{"n_layer": 11, "d_model": 448, "n_head": 7, "n_kv_head": 7, "head_dim": 64, "d_mlp": 1792, "vocab_size": 8192, "activation": "gelu", "norm": "layernorm", "norm_place": "pre", "norm_eps": 1e-06, "positions": "learned", "qk_norm": false, "attn_scale": 0.125, "bias": "none", "tie_embeddings": true, "parallel_block": false, "extras": ["capped logits"], "init": "normal", "init_std_qkv": 0.0205, "init_std_o": 0.00437, "init_std_up": 0.0205, "init_std_down": 0.00437, "optimizer": "adam_atan2", "lr": 0.00062, "lr_mult_qkv": 0.5, "beta1": 0.9, "beta2": 0.99, "lr_head": 0.00656, "grad_clip": 1.0, "warmup_steps": 327, "schedule": "wsd", "decay_fraction": 1.0, "decay_shape": "linear", "final_lr_fraction": 0.0, "batch_tokens": [32768, 65536, 98304], "seq_len": 1024, "doc_mask": true, "train_tokens": 419400000, "steps": 6804, "dataset": "wikipedia_en"}
Each number is 50 + 12 x the weight over its row's rms, rounded and kept within 0 to 99. Layers, rows and columns count from 0. The size before them is the row's rms in percent of the matrix's.

# layer 8 MLP down (transposed), 1792x448, rms 0.0383, rows 1581-1643, columns 224-279
105:29 56 46 40 45 59 43 57 36 50 44 72 46 54 51 59 57 41 39 61 68 60 65 49 58 46 42 63 31 70 42 68 48 53 42 45 38 34 41 49 47 56 51 35 50 59 21 47 46 49 72 53 39 40 39 78
119:02 34 54 56 68 48 45 51 36 43 59 56 48 35 31 52 41 46 52 49 41 36 37 27 53 49 40 45 91 62 52 48 45 55 50 32 46 55 31 53 69 36 54 55 61 52 43 57 61 48 59 43 49 39 60 45
095:42 61 43 51 38 45 40 30 50 60 50 59 72 64 55 63 54 65 47 53 66 55 36 45 28 57 49 55 35 52 67 61 69 35 57 44 47 56 48 46 52 45 49 30 38 28 39 43 50 58 51 35 35 50 47 43
107:41 49 80 59 49 33 36 45 40 50 43 72 39 66 47 31 55 65 51 53 52 52 62 60 59 58 48 51 35 64 49 48 55 51 20 65 45 62 55 43 40 39 39 67 37 38 58 33 45 38 61 53 52 57 45 47
095:55 38 49 59 42 51 52 49 55 37 38 55 33 41 62 47 55 61 57 44 39 66 66 30 58 54 63 70 49 49 68 63 47 44 64 68 61 52 63 57 45 49 48 54 57 53 57 57 52 34 72 50 60 40 52 75
102:51 51 38 30 57 35 35 55 43 54 60 37 52 34 57 68 54 62 42 43 57 64 47 60 22 39 52 53 74 60 62 46 40 32 48 56 31 53 61 69 56 51 54 24 53 58 42 37 50 49 51 71 39 59 63 56
100:52 55 54 49 61 45 52 68 50 49 48 55 34 68 49 57 73 68 56 49 42 57 48 58 43 55 43 58 40 65 70 64 57 39 62 69 42 46 62 33 53 43 43 43 36 57 22 40 50 18 70 51 40 40 62 55
087:38 54 49 47 83 32 52 26 58 40 57 64 47 42 60 58 30 38 55 68 55 33 46 47 66 55 49 52 56 61 34 43 48 58 67 42 56 51 46 45 48 60 69 53 40 44 48 44 48 50 54 70 54 59 57 40
107:56 47 37 43 62 44 70 44 38 48 37 46 47 38 65 44 46 17 46 53 54 68 63 44 53 50 52 46 40 58 59 52 45 46 32 46 41 54 44 59 58 62 61 42 45 48 53 36 33 54 55 52 59 45 64 44
103:43 51 45 53 45 50 49 38 45 47 51 55 36 67 56 55 73 26 41 51 34 67 49 56 42 58 53 53 48 56 55 64 57 58 36 49 67 61 65 45 33 30 46 39 56 39 47 64 67 36 49 42 54 59 55 51
094:57 51 49 49 56 69 41 53 39 52 56 22 28 41 50 44 48 42 53 70 56 30 61 60 42 49 43 74 56 60 60 57 36 38 62 59 54 53 47 33 62 49 54 58 69 50 36 51 69 49 57 27 44 59 38 38
094:73 48 47 36 57 40 47 19 59 59 53 43 67 62 45 65 54 67 50 71 50 50 45 41 60 59 45 45 39 58 55 49 66 38 67 22 63 65 38 44 31 48 30 37 59 47 51 57 43 48 49 57 69 57 46 46
088:55 45 46 59 42 74 40 34 45 63 40 44 48 60 59 44 57 40 58 67 53 42 49 49 39 35 54 45 57 60 46 55 14 41 61 43 61 48 55 55 69 51 59 37 52 47 46 35 56 58 34 49 33 64 43 65
090:42 28 48 59 52 76 50 42 41 55 45 37 70 43 25 48 59 44 33 39 47 56 42 68 34 40 59 53 56 66 55 53 46 55 34 34 37 51 41 64 70 57 53 57 46 57 73 33 45 53 63 45 49 52 60 54
094:55 52 37 51 27 50 56 41 59 65 60 59 33 61 66 50 46 50 33 57 46 71 39 43 40 74 49 53 54 47 48 41 52 42 57 62 48 16 68 56 36 59 49 45 50 35 47 50 63 28 63 69 60 45 67 44
092:41 51 49 53 41 57 35 63 21 65 59 66 35 55 45 35 67 56 58 43 45 63 52 48 55 36 42 57 57 81 58 57 42 50 50 58 42 66 39 28 55 55 65 49 49 39 57 48 66 33 52 53 43 47 58 46
122:47 34 53 61 64 43 66 57 38 35 52 44 52 23 35 53 65 53 63 38 65 57 54 35 64 49 53 55 47 50 67 70 34 29 59 65 57 71 55 68 51 39 47 46 60 58 51 40 62 48 46 29 58 37 66 62
115:70 45 45 66 52 62 54 53 42 49 34 47 52 58 57 50 62 45 72 50 46 57 51 43 43 59 51 59 64 49 60 53 58 60 09 29 43 41 60 34 49 42 63 39 72 57 33 48 50 59 58 39 51 52 63 66
097:61 26 40 35 44 31 55 58 47 62 64 44 36 44 45 43 56 50 53 55 73 56 39 34 55 61 60 49 50 51 46 68 39 61 63 49 37 60 48 55 62 39 45 43 43 43 45 62 57 57 56 59 54 27 68 48
098:64 68 34 51 52 75 62 67 53 53 51 76 58 65 50 48 40 67 36 45 43 52 47 52 52 37 27 36 55 57 49 31 43 50 60 28 46 47 71 77 34 40 48 45 50 58 25 40 41 54 47 72 50 60 72 61
089:36 39 58 61 55 35 63 43 72 63 31 42 41 58 50 44 53 56 48 57 42 57 50 86 42 68 42 59 62 60 37 57 51 53 46 52 30 55 52 57 35 55 59 54 77 46 51 42 54 63 70 47 45 49 53 41
093:59 44 57 54 56 53 40 35 34 41 51 39 43 49 60 57 59 60 35 46 45 68 58 48 65 65 60 55 47 72 52 35 48 50 57 68 58 60 59 50 59 53 34 49 50 47 56 24 32 36 41 49 47 47 88 61
102:56 39 55 34 45 44 57 47 53 41 44 59 35 52 38 69 49 57 51 47 50 48 49 42 37 26 68 48 20 58 82 80 53 40 44 62 36 41 57 52 62 32 60 54 27 40 44 34 55 54 64 19 40 38 40 58
091:60 66 60 49 67 35 41 49 43 55 59 57 64 59 62 61 61 46 60 46 52 63 42 57 70 43 51 39 76 69 62 52 36 44 40 59 64 44 41 41 55 51 49 68 57 47 71 36 59 41 63 49 38 37 37 28
100:61 68 63 58 62 46 67 53 27 61 54 42 52 50 42 68 62 58 52 51 62 55 42 41 43 44 38 35 32 51 45 31 47 41 37 53 52 64 52 33 46 76 35 39 56 42 78 35 66 42 54 51 48 57 65 42
096:62 60 60 36 45 53 43 43 32 58 46 47 67 61 41 87 49 58 46 60 56 67 56 50 50 32 33 55 60 58 59 39 47 67 64 61 64 57 51 57 51 66 71 63 44 45 20 28 49 63 35 82 55 43 56 22
091:62 53 60 53 57 43 47 63 66 49 43 61 53 61 68 44 45 40 37 40 23 66 49 29 57 65 50 54 47 48 42 55 34 54 40 53 54 40 49 55 34 62 51 34 30 62 63 37 38 38 36 84 42 38 45 47
093:47 57 46 76 72 42 34 60 55 58 47 46 39 53 60 42 52 61 54 55 49 63 44 42 39 52 40 29 43 68 41 68 38 58 78 72 49 51 44 52 53 34 35 39 58 43 54 51 62 57 37 39 53 59 56 47
086:29 54 50 56 64 38 31 43 45 48 52 63 46 63 63 41 56 54 60 49 49 50 58 59 47 27 58 54 51 61 47 57 51 75 68 33 43 38 47 57 51 33 71 41 30 47 60 33 49 51 45 73 23 26 66 69
106:56 33 60 53 50 44 40 40 57 55 49 19 51 35 52 60 56 56 30 45 55 32 43 49 52 37 39 40 45 59 55 40 41 57 70 69 38 64 38 40 59 56 44 60 35 45 64 65 58 61 47 37 74 33 54 48
101:27 38 59 43 44 33 30 44 33 52 49 59 49 73 47 44 68 56 31 63 47 48 48 40 50 51 63 54 65 73 42 34 34 55 46 47 36 44 51 60 55 35 43 43 52 40 53 30 61 50 56 51 53 29 57 56
114:22 43 61 38 36 46 50 52 44 34 52 70 58 44 63 60 41 48 57 53 49 56 26 64 49 64 37 66 43 54 70 44 35 58 47 39 44 84 51 39 34 49 42 49 64 30 32 37 54 58 66 37 36 40 65 62
092:29 53 30 28 66 26 45 49 52 54 58 57 45 66 40 70 46 46 54 64 53 50 51 34 40 40 57 36 53 55 54 29 66 55 43 24 27 28 71 51 43 44 51 27 45 47 52 49 47 39 57 54 62 63 66 58
096:54 39 51 39 40 45 56 67 33 67 57 54 70 73 38 58 49 48 28 36 55 67 65 39 22 55 62 62 28 49 55 58 40 51 44 41 62 49 50 44 48 40 35 60 67 59 45 62 45 37 56 62 54 29 48 61
088:54 44 56 51 51 49 56 30 67 47 56 58 44 61 26 44 39 48 56 35 58 49 42 44 54 49 41 37 60 32 48 57 54 36 32 53 62 39 57 34 32 50 46 34 28 57 41 36 59 40 57 45 39 47 58 44
126:45 44 55 60 65 44 49 35 51 52 66 63 48 46 66 56 78 64 54 45 38 41 64 66 44 52 32 48 43 38 61 62 46 73 44 66 62 40 54 50 52 46 34 65 52 48 38 40 30 61 67 35 40 30 56 76
095:43 66 28 55 51 60 36 50 32 50 42 47 57 40 60 41 59 56 67 65 46 51 75 56 54 65 57 50 66 53 55 59 41 41 60 42 46 58 57 46 49 41 57 42 65 36 35 53 54 45 62 29 53 44 58 58
106:39 49 50 36 55 45 66 53 52 65 55 53 59 65 57 61 54 37 56 57 51 53 54 50 39 65 49 57 41 48 59 47 69 53 54 51 38 78 61 46 43 41 54 26 54 49 47 42 36 50 53 75 44 49 32 71
099:73 44 57 68 58 51 53 46 69 59 32 54 63 42 54 56 60 43 66 36 48 29 29 53 45 42 58 35 48 55 66 46 38 46 40 56 41 65 59 35 61 43 65 32 39 56 62 46 71 47 38 40 38 63 43 41
096:55 34 37 45 66 61 65 41 54 46 56 48 39 55 53 57 54 55 59 45 55 44 75 65 55 71 48 44 48 64 59 64 40 50 55 64 40 18 30 52 50 37 45 47 54 50 33 28 55 46 40 41 55 57 54 57
110:37 52 32 42 49 46 56 41 48 55 50 59 49 68 39 56 56 52 39 58 41 75 59 50 35 29 44 39 20 58 57 48 53 93 33 47 62 61 50 57 56 41 47 29 62 38 52 58 41 52 75 54 37 54 73 31
098:45 58 64 52 51 42 58 51 33 40 50 42 31 33 40 39 53 61 52 57 64 68 49 41 25 41 61 56 57 67 62 69 54 69 55 58 25 30 56 35 49 38 55 58 45 52 47 30 42 29 50 47 43 46 55 55
106:64 47 18 53 32 39 65 31 50 48 37 39 47 51 30 67 66 52 58 47 56 49 49 40 62 55 44 49 43 53 55 74 53 39 39 34 61 45 41 47 49 69 55 42 66 54 29 43 45 55 56 30 66 50 65 70
095:52 50 58 64 66 37 37 73 57 69 45 33 46 46 64 41 61 46 49 54 51 51 64 53 44 55 43 59 46 69 48 41 49 41 52 46 34 47 45 59 60 63 68 54 39 44 74 39 53 44 61 42 49 51 44 60
088:34 34 54 53 39 53 38 72 50 56 44 47 64 56 50 40 48 36 74 55 61 80 37 44 56 41 42 63 48 74 68 56 37 60 46 69 40 59 42 36 69 47 41 31 56 52 48 37 59 63 55 49 52 40 42 57
091:40 59 32 66 43 26 41 56 70 54 28 44 46 47 39 59 52 16 55 48 41 39 52 78 42 57 52 54 46 64 44 66 53 71 43 50 35 61 40 64 45 65 73 40 41 49 53 29 48 43 40 51 48 37 44 39
106:53 52 55 55 54 39 79 28 52 58 59 31 62 54 26 61 53 57 62 47 65 49 47 46 50 46 52 51 57 46 44 60 45 56 66 73 52 46 69 49 45 60 41 67 38 56 76 62 57 47 64 17 53 51 61 50
111:61 50 54 58 33 57 56 54 48 43 36 40 61 40 54 60 49 34 41 57 68 42 46 46 53 54 35 56 30 61 63 40 58 49 63 25 64 54 53 37 49 73 50 47 58 49 42 59 55 49 62 50 33 67 38 46
099:73 40 34 54 63 26 48 60 55 42 63 63 67 34 72 17 53 50 40 48 47 32 42 38 32 40 60 65 30 57 50 51 47 53 28 64 49 45 59 47 51 52 40 60 42 21 54 44 59 51 60 47 32 34 55 48
145:35 55 51 39 60 46 47 64 38 31 56 42 49 45 57 57 56 61 63 60 38 29 44 52 39 65 43 50 53 52 71 42 44 41 52 60 41 60 39 58 58 58 32 64 59 47 46 55 38 61 58 40 55 41 47 56
090:58 54 70 46 44 41 40 34 39 47 53 47 57 44 46 39 80 67 56 46 66 65 42 59 44 37 69 46 53 64 55 59 39 71 57 34 39 27 37 48 44 53 49 43 34 58 43 49 62 49 59 56 43 38 68 53
091:51 42 32 20 55 48 50 61 54 27 68 55 79 38 56 59 60 36 34 41 48 47 60 56 49 64 46 50 17 38 37 65 39 70 65 69 54 52 29 63 40 60 38 51 54 50 55 54 58 53 54 50 58 58 23 59
102:47 32 49 66 62 34 38 68 56 53 61 43 58 53 45 40 55 52 48 47 57 41 36 39 37 50 54 30 55 68 65 57 65 51 65 60 33 65 65 46 50 41 58 39 41 38 65 35 49 62 56 68 55 64 48 51
104:68 57 68 50 76 60 31 44 37 57 45 66 63 46 38 52 29 51 53 51 40 42 40 44 46 48 58 51 31 55 38 56 29 33 51 51 45 49 42 48 42 61 47 71 53 66 64 39 68 41 44 61 39 58 62 43
120:31 34 72 38 62 42 53 69 51 28 68 37 51 35 60 76 50 39 48 49 43 39 34 44 47 61 54 72 63 71 59 49 66 63 51 57 42 60 63 34 27 59 48 34 50 47 52 59 52 60 53 52 50 42 60 52
109:57 42 59 54 33 46 51 55 63 46 53 57 41 36 60 46 58 59 46 41 59 64 73 53 57 63 51 59 23 59 64 67 57 72 26 47 38 38 64 45 59 57 70 38 50 36 54 39 55 50 66 42 53 44 37 79
097:52 54 43 65 44 45 26 30 41 40 54 77 54 40 56 43 36 46 51 49 51 43 65 22 51 55 45 21 53 86 72 46 53 53 32 49 59 50 18 35 62 56 27 43 58 34 49 51 63 34 41 53 59 38 67 37
096:38 50 56 69 47 49 68 48 64 61 46 57 75 57 74 59 49 34 27 56 39 56 55 47 47 39 42 27 47 58 40 56 63 58 44 54 49 35 51 40 30 35 61 47 56 60 46 54 48 61 55 69 34 66 51 76
093:47 46 38 48 37 38 63 54 47 62 44 40 60 42 37 54 43 50 48 62 72 34 51 67 37 52 52 63 38 47 40 52 40 49 44 39 53 64 40 51 44 48 72 48 49 49 40 49 59 58 51 59 63 55 39 61
093:44 33 73 49 44 55 43 54 27 78 45 44 62 33 51 31 51 42 49 54 57 29 53 45 59 61 42 43 47 58 56 41 50 60 45 54 56 46 48 46 41 60 36 57 77 46 41 57 60 61 49 45 42 54 54 32
097:48 51 35 68 74 59 57 47 53 49 52 46 54 40 54 64 34 38 56 57 30 48 52 74 50 43 62 60 48 40 37 46 46 61 44 78 38 50 59 55 50 50 37 35 52 62 54 69 32 59 59 65 62 36 51 58
097:45 55 34 58 45 52 72 47 60 38 58 38 45 78 43 73 52 48 21 65 39 46 37 56 50 42 30 39 51 61 33 38 54 38 70 39 46 51 43 44 53 53 49 55 56 72 53 43 48 35 37 70 47 49 59 48
091:62 76 54 54 55 53 44 42 46 61 42 34 53 46 41 66 60 65 60 41 67 48 28 42 63 42 50 40 40 61 60 49 28 50 46 57 41 52 46 45 45 27 55 57 42 48 48 47 55 59 56 72 38 53 58 48
# layer 8 MLP up, 1792x448, rms 0.0411, rows 1582-1643, columns 224-279
105:41 81 33 56 63 36 35 53 41 64 70 39 56 44 56 54 52 32 48 71 57 61 51 45 73 37 50 52 43 48 59 35 51 48 32 20 49 27 49 51 49 58 57 59 46 35 40 45 45 37 25 53 50 55 28 68
097:60 39 52 50 61 48 56 48 76 39 51 52 44 45 45 30 53 32 55 48 40 47 47 43 53 50 67 47 45 53 51 42 47 59 56 61 53 68 62 48 53 50 67 52 60 54 63 52 59 50 40 40 53 24 72 58
106:39 45 33 58 58 53 52 68 36 64 53 25 52 53 43 60 61 40 52 42 36 51 65 28 68 43 50 72 68 63 39 72 32 42 60 49 56 60 73 61 48 57 51 45 56 45 35 29 41 77 54 61 53 36 27 56
097:47 64 56 58 33 50 41 68 44 41 57 57 54 32 67 52 80 45 48 61 41 58 50 58 43 67 70 44 70 51 50 33 44 66 24 27 38 49 43 43 33 62 44 49 50 38 72 50 55 58 56 49 81 47 56 46
100:45 55 59 64 77 60 55 54 44 49 66 50 39 60 66 51 52 59 56 49 32 55 31 39 42 40 38 54 33 39 48 56 73 79 49 47 40 59 56 28 61 39 40 52 40 40 57 67 38 38 52 44 56 27 24 74
097:36 26 24 43 44 47 62 63 74 51 31 41 45 45 40 56 36 24 57 65 46 49 47 47 72 44 23 59 46 61 27 49 48 76 34 33 41 40 55 42 41 34 57 49 51 43 25 60 59 46 40 46 75 50 71 41
087:58 37 61 44 60 44 32 58 45 65 33 50 51 55 62 56 52 39 54 40 53 51 51 45 71 35 46 39 56 62 62 54 57 56 34 31 37 64 54 29 63 56 43 52 39 60 48 75 54 52 46 55 59 45 42 52
097:38 53 49 62 61 58 49 70 72 48 41 33 36 43 59 72 54 60 45 58 69 26 44 54 51 47 63 33 75 64 46 53 40 43 43 62 69 52 42 60 51 61 41 59 46 23 33 33 74 71 72 41 50 55 48 54
106:52 31 54 65 39 39 66 48 45 49 56 61 51 48 50 43 47 59 65 55 33 54 30 43 56 38 58 55 42 41 55 50 72 36 50 46 60 63 66 67 53 43 34 64 60 41 37 74 44 64 60 33 60 41 65 71
095:27 49 38 43 52 42 54 58 60 52 50 81 27 48 61 42 46 43 44 54 62 71 52 39 40 38 66 68 46 41 61 53 57 48 40 36 48 34 43 66 39 55 36 43 42 48 38 70 51 62 60 75 42 41 52 36
096:31 53 75 40 54 64 66 40 51 64 49 67 49 33 61 46 50 24 45 52 40 49 46 69 48 35 60 36 62 40 31 44 36 55 46 60 38 32 56 55 50 56 68 46 30 58 53 41 35 47 30 46 30 41 72 51
102:37 51 67 43 40 38 48 38 79 51 26 60 50 45 53 57 58 44 70 49 47 44 50 50 47 63 43 59 38 51 54 67 52 49 43 53 55 20 44 52 48 52 63 69 61 43 53 64 45 51 43 56 45 66 41 45
097:53 50 52 44 47 41 29 67 70 46 61 56 38 54 80 66 38 43 34 73 54 71 42 29 49 53 40 54 64 38 45 64 43 48 69 37 32 43 47 52 45 51 54 49 62 49 61 48 60 38 46 77 43 33 63 55
098:66 67 47 47 59 59 41 51 32 32 37 52 65 55 40 55 51 61 39 61 62 35 34 37 46 54 71 38 52 46 53 52 37 55 48 61 28 49 51 46 65 75 68 57 35 54 50 43 21 61 46 56 36 32 53 45
102:47 49 38 48 51 39 74 63 48 32 58 14 43 55 30 77 59 60 60 45 33 36 38 42 39 66 75 63 58 43 43 38 48 59 49 53 52 55 51 45 39 50 51 65 47 26 36 40 33 75 52 62 46 41 38 50
109:27 59 39 32 75 35 61 61 77 48 51 36 63 47 50 52 58 49 47 61 52 38 50 43 44 34 47 48 61 35 36 36 49 48 57 52 53 48 58 46 47 74 42 58 51 46 48 70 48 58 69 37 56 39 33 55
097:58 45 40 35 53 37 72 59 59 51 58 48 47 68 48 31 42 59 28 69 57 67 41 44 41 27 38 33 48 34 43 30 57 61 52 63 53 64 57 39 38 58 28 37 56 38 60 64 72 52 56 66 32 47 58 40
103:30 31 52 42 49 46 53 48 24 44 59 45 57 38 68 45 68 47 39 56 61 43 65 36 50 45 56 41 61 34 60 42 74 61 50 67 62 38 44 52 48 55 30 56 23 51 59 37 36 49 57 53 60 33 22 60
101:52 50 69 56 61 37 31 57 43 55 74 22 64 58 56 51 44 57 39 55 37 38 59 58 80 54 64 50 60 64 48 36 58 70 62 53 55 58 54 44 37 69 50 50 46 40 55 34 35 50 48 58 32 70 50 55
093:61 40 63 49 38 68 69 60 25 19 59 51 61 48 51 55 50 67 63 23 45 47 54 31 34 63 53 43 30 26 54 75 41 38 57 39 70 64 52 23 39 26 42 64 25 47 51 61 66 44 38 55 37 37 51 71
094:46 35 44 65 45 49 62 51 67 47 55 53 67 51 42 66 34 59 33 52 47 55 49 53 37 26 53 37 45 55 28 65 58 59 40 37 44 41 66 58 49 65 65 33 27 58 59 51 51 34 36 53 61 44 65 56
107:37 40 38 47 46 53 24 53 40 66 45 36 45 56 41 39 39 26 49 58 43 80 36 56 34 47 44 68 49 58 56 70 50 61 52 27 44 42 68 44 48 49 39 39 18 37 32 70 37 36 44 74 68 44 57 46
096:46 40 32 53 34 32 42 65 81 61 69 33 53 57 54 46 38 31 30 55 45 50 46 59 30 44 66 51 44 60 52 35 44 50 46 41 60 76 57 39 43 47 60 52 41 52 60 69 52 51 55 60 37 20 48 66
098:46 26 42 43 58 37 47 62 70 50 36 65 22 49 66 53 51 34 48 76 24 36 52 60 58 32 39 46 60 49 32 58 71 49 66 47 51 43 57 48 48 41 46 60 33 52 44 42 42 39 32 54 39 39 31 58
101:53 48 40 44 38 57 48 47 64 58 54 50 41 78 56 44 61 38 39 63 42 46 45 71 55 38 40 40 61 62 57 59 47 66 30 55 31 36 50 65 56 54 46 41 70 46 50 51 64 61 49 37 53 37 44 42
099:43 53 57 55 46 51 37 33 36 57 48 68 45 46 44 50 59 51 73 64 43 45 49 74 52 46 36 50 52 63 87 34 63 40 43 47 41 58 47 45 56 49 44 73 62 38 43 72 46 62 45 25 67 33 40 25
100:31 46 59 51 53 62 64 61 51 45 51 48 42 51 55 29 58 36 57 34 43 43 29 45 58 41 72 64 56 51 54 18 66 42 49 49 34 58 41 47 30 66 38 30 34 64 44 65 58 53 51 48 71 36 40 45
099:61 46 57 30 51 52 74 42 68 44 52 59 56 48 40 54 55 57 66 60 57 69 56 66 51 43 47 34 43 35 59 38 53 38 38 70 40 45 44 61 50 53 42 61 53 52 63 73 69 68 37 42 53 37 30 36
100:56 38 58 57 65 37 49 47 47 46 39 50 40 50 76 58 68 47 28 52 37 50 65 46 61 54 54 38 62 41 39 42 65 41 38 08 65 50 59 44 48 42 37 47 46 49 42 51 56 58 60 47 35 37 55 64
097:34 45 49 45 60 40 56 41 41 40 53 42 59 36 66 47 50 46 71 45 39 40 46 56 47 41 58 54 40 60 49 46 61 43 45 38 47 62 44 52 46 59 55 61 38 59 48 54 56 58 29 61 64 47 56 49
096:42 59 55 54 58 47 48 54 58 56 55 42 57 40 75 72 61 49 30 45 50 52 33 42 54 49 46 49 25 53 30 22 59 34 27 44 64 39 44 47 32 70 57 76 32 43 40 64 31 65 46 57 53 45 48 70
096:58 28 63 55 34 48 50 55 69 39 52 40 38 56 65 37 66 43 57 60 50 34 43 57 73 44 45 62 41 45 33 52 36 57 63 63 82 58 54 54 51 81 69 72 72 40 55 55 57 64 60 58 29 49 62 62
105:59 37 56 57 71 42 32 64 59 30 49 57 69 37 57 42 50 30 30 62 52 30 49 28 50 40 51 32 44 41 24 37 47 49 56 42 74 55 24 33 40 33 49 64 41 57 34 41 47 57 36 65 49 57 38 54
101:28 30 43 42 42 71 70 45 55 47 37 51 64 41 39 49 59 36 51 61 55 48 57 57 79 61 46 49 38 32 61 63 51 47 75 31 53 44 44 65 50 55 33 41 49 44 57 61 44 47 46 46 51 60 35 48
108:42 55 53 68 57 25 48 62 41 57 45 56 68 42 55 63 64 59 49 61 50 31 63 34 44 60 53 57 45 45 46 46 61 40 42 59 38 40 69 54 49 63 41 62 44 44 47 34 30 76 45 55 55 50 33 60
092:37 64 56 42 40 39 65 50 51 53 38 73 74 53 43 51 61 26 56 57 46 47 53 21 51 63 48 58 49 45 54 49 76 48 40 41 65 45 48 52 53 85 47 45 34 52 66 37 41 48 58 59 40 24 32 69
097:44 45 51 37 68 33 58 59 72 30 46 63 33 40 60 56 43 55 54 54 39 42 40 67 48 45 69 52 53 40 30 59 52 58 60 44 63 56 40 38 58 43 35 46 33 45 27 58 53 42 45 50 64 34 54 37
105:30 32 44 28 62 37 54 63 54 49 26 60 47 58 57 42 42 23 41 35 40 42 31 60 41 30 52 66 62 42 45 36 53 42 47 46 38 57 57 49 50 44 59 50 42 52 34 64 57 33 40 57 57 42 58 39
102:52 34 56 40 49 32 59 65 43 45 59 39 53 38 68 52 41 45 38 62 52 62 54 60 49 43 62 60 57 58 53 46 50 55 48 38 61 45 75 44 31 58 50 44 53 62 37 48 50 49 37 76 42 49 56 72
104:46 43 62 44 40 44 58 62 67 51 59 62 65 59 63 47 60 71 45 62 36 29 31 39 76 47 49 44 49 66 35 54 37 46 37 44 27 35 61 32 39 40 72 81 52 57 48 46 41 56 59 57 70 56 35 53
091:33 57 34 40 50 78 63 61 50 55 43 64 70 52 49 23 49 25 55 42 54 31 26 69 31 39 40 57 43 48 41 45 56 57 61 47 63 64 42 65 41 53 29 24 48 34 52 66 58 55 51 47 46 39 36 49
110:44 42 67 51 80 48 44 68 33 50 57 49 65 67 63 43 28 64 42 53 34 28 45 43 58 49 47 36 42 36 37 46 61 51 65 72 58 61 54 51 48 57 27 33 37 49 58 62 48 41 39 63 45 50 46 56
095:52 52 79 45 60 42 45 61 53 56 39 69 55 55 32 62 39 45 39 41 59 58 61 50 35 54 81 43 46 53 61 32 45 44 56 50 41 21 36 63 58 53 43 66 30 47 47 45 68 41 29 55 51 41 75 72
101:43 41 69 55 52 54 55 51 48 43 47 42 71 42 58 56 60 21 55 36 41 49 50 67 29 43 65 55 40 49 48 37 67 61 34 36 42 46 59 46 61 38 53 57 57 32 44 62 29 54 30 49 54 42 29 60
090:34 64 71 40 46 45 39 49 43 55 66 38 34 60 51 56 48 58 41 49 56 75 55 31 47 43 62 56 56 56 59 34 41 33 31 45 57 54 46 39 34 37 21 55 33 48 58 55 61 84 53 64 47 64 52 27
102:50 37 65 47 66 38 68 45 66 51 21 47 68 55 38 46 40 31 51 39 55 58 52 35 61 31 48 54 48 45 29 44 43 57 47 36 46 36 56 45 32 55 62 65 56 40 36 58 65 62 39 56 67 60 44 31
108:35 44 61 53 77 41 53 59 55 38 29 51 82 59 65 47 58 42 23 58 46 23 47 27 46 42 54 43 54 51 58 37 59 56 45 42 72 49 56 39 42 38 19 38 40 50 73 56 51 53 58 56 40 52 52 51
099:55 56 51 59 54 57 78 54 54 60 46 30 63 37 37 51 46 46 41 63 37 56 23 33 57 39 54 28 33 42 37 27 46 69 40 60 68 60 51 49 36 38 35 64 59 64 55 65 44 47 44 46 62 55 35 46
096:55 34 43 29 70 56 59 63 67 58 44 27 67 71 63 81 40 36 71 66 43 55 46 39 33 50 41 61 51 32 53 39 83 65 30 37 64 42 36 55 52 51 34 42 53 48 37 63 46 68 34 49 65 45 47 44
090:32 58 64 85 68 54 38 54 63 57 53 45 48 45 46 53 52 54 48 49 48 43 37 37 40 36 36 67 48 44 41 49 59 53 60 59 53 66 69 57 41 65 39 61 58 49 62 63 55 70 44 40 33 61 61 48
100:58 35 37 46 49 53 66 48 45 57 34 43 44 55 45 56 49 61 57 42 50 42 50 39 49 32 51 45 51 56 30 44 49 57 33 30 72 44 54 24 42 21 39 70 57 56 61 51 54 57 71 44 40 40 41 53
096:64 41 67 51 40 32 55 61 36 37 31 53 45 40 64 59 85 39 72 50 67 46 43 50 37 59 47 70 47 51 47 47 81 40 29 41 60 45 58 64 70 54 52 44 38 33 43 64 69 54 35 57 47 17 43 67
104:47 33 51 43 58 29 44 56 54 33 52 47 42 27 53 54 47 37 50 67 51 47 47 57 39 39 57 64 71 43 71 50 49 43 20 43 31 40 40 36 38 31 46 54 65 45 41 78 48 59 66 66 46 54 51 47
090:57 45 40 57 37 60 82 51 57 39 45 49 64 50 35 62 57 45 42 52 38 35 47 29 60 45 57 26 56 26 52 68 67 54 37 35 68 29 46 50 43 36 57 55 53 21 41 61 47 43 26 61 62 60 48 55
101:44 35 59 75 61 54 58 60 60 35 48 48 33 46 50 44 39 63 57 47 42 48 50 29 45 54 50 49 64 64 58 55 52 71 78 52 69 67 62 50 41 56 42 44 44 39 36 45 65 62 43 59 55 61 65 38
095:37 46 60 42 61 30 57 57 67 56 36 57 55 37 50 64 34 63 44 69 63 32 46 51 31 11 38 44 42 38 29 48 49 52 51 54 40 28 66 60 25 46 61 41 22 47 66 57 41 69 42 53 51 56 57 39
098:35 35 68 59 65 51 50 51 31 33 60 45 34 45 33 62 66 55 53 55 49 41 61 41 54 48 44 41 42 43 66 47 46 45 48 39 59 58 32 49 44 41 43 54 46 43 56 52 50 59 45 49 90 37 52 36
104:48 54 53 43 55 69 81 57 52 46 68 60 43 60 49 54 63 53 54 37 36 47 41 47 75 36 91 43 50 58 44 49 38 61 44 33 71 51 60 68 50 55 56 24 49 53 90 45 53 46 50 49 46 34 33 42
092:64 45 44 49 44 38 55 65 63 48 60 52 60 41 54 60 46 57 45 74 45 46 47 40 25 15 47 20 48 49 43 34 57 37 29 27 59 30 58 58 58 55 50 35 30 56 57 47 39 49 47 59 27 49 38 53
104:66 53 59 58 26 77 50 50 53 52 38 35 71 61 51 60 52 55 44 71 65 54 46 35 62 35 64 53 49 37 67 67 33 49 50 28 96 30 35 53 33 49 75 51 65 49 26 45 59 49 50 56 65 52 56 42
102:51 51 60 36 46 50 48 58 55 63 30 51 43 58 60 54 39 45 63 50 43 44 60 52 56 57 35 49 70 43 45 65 33 48 59 30 67 47 68 52 47 59 53 62 60 20 26 60 68 51 50 60 61 46 44 27
096:40 38 59 75 29 41 42 58 60 65 43 52 48 85 49 44 57 45 35 59 34 37 69 53 58 44 53 52 77 69 44 55 46 55 49 31 63 48 42 47 57 66 40 54 46 22 41 58 40 59 49 50 65 56 58 57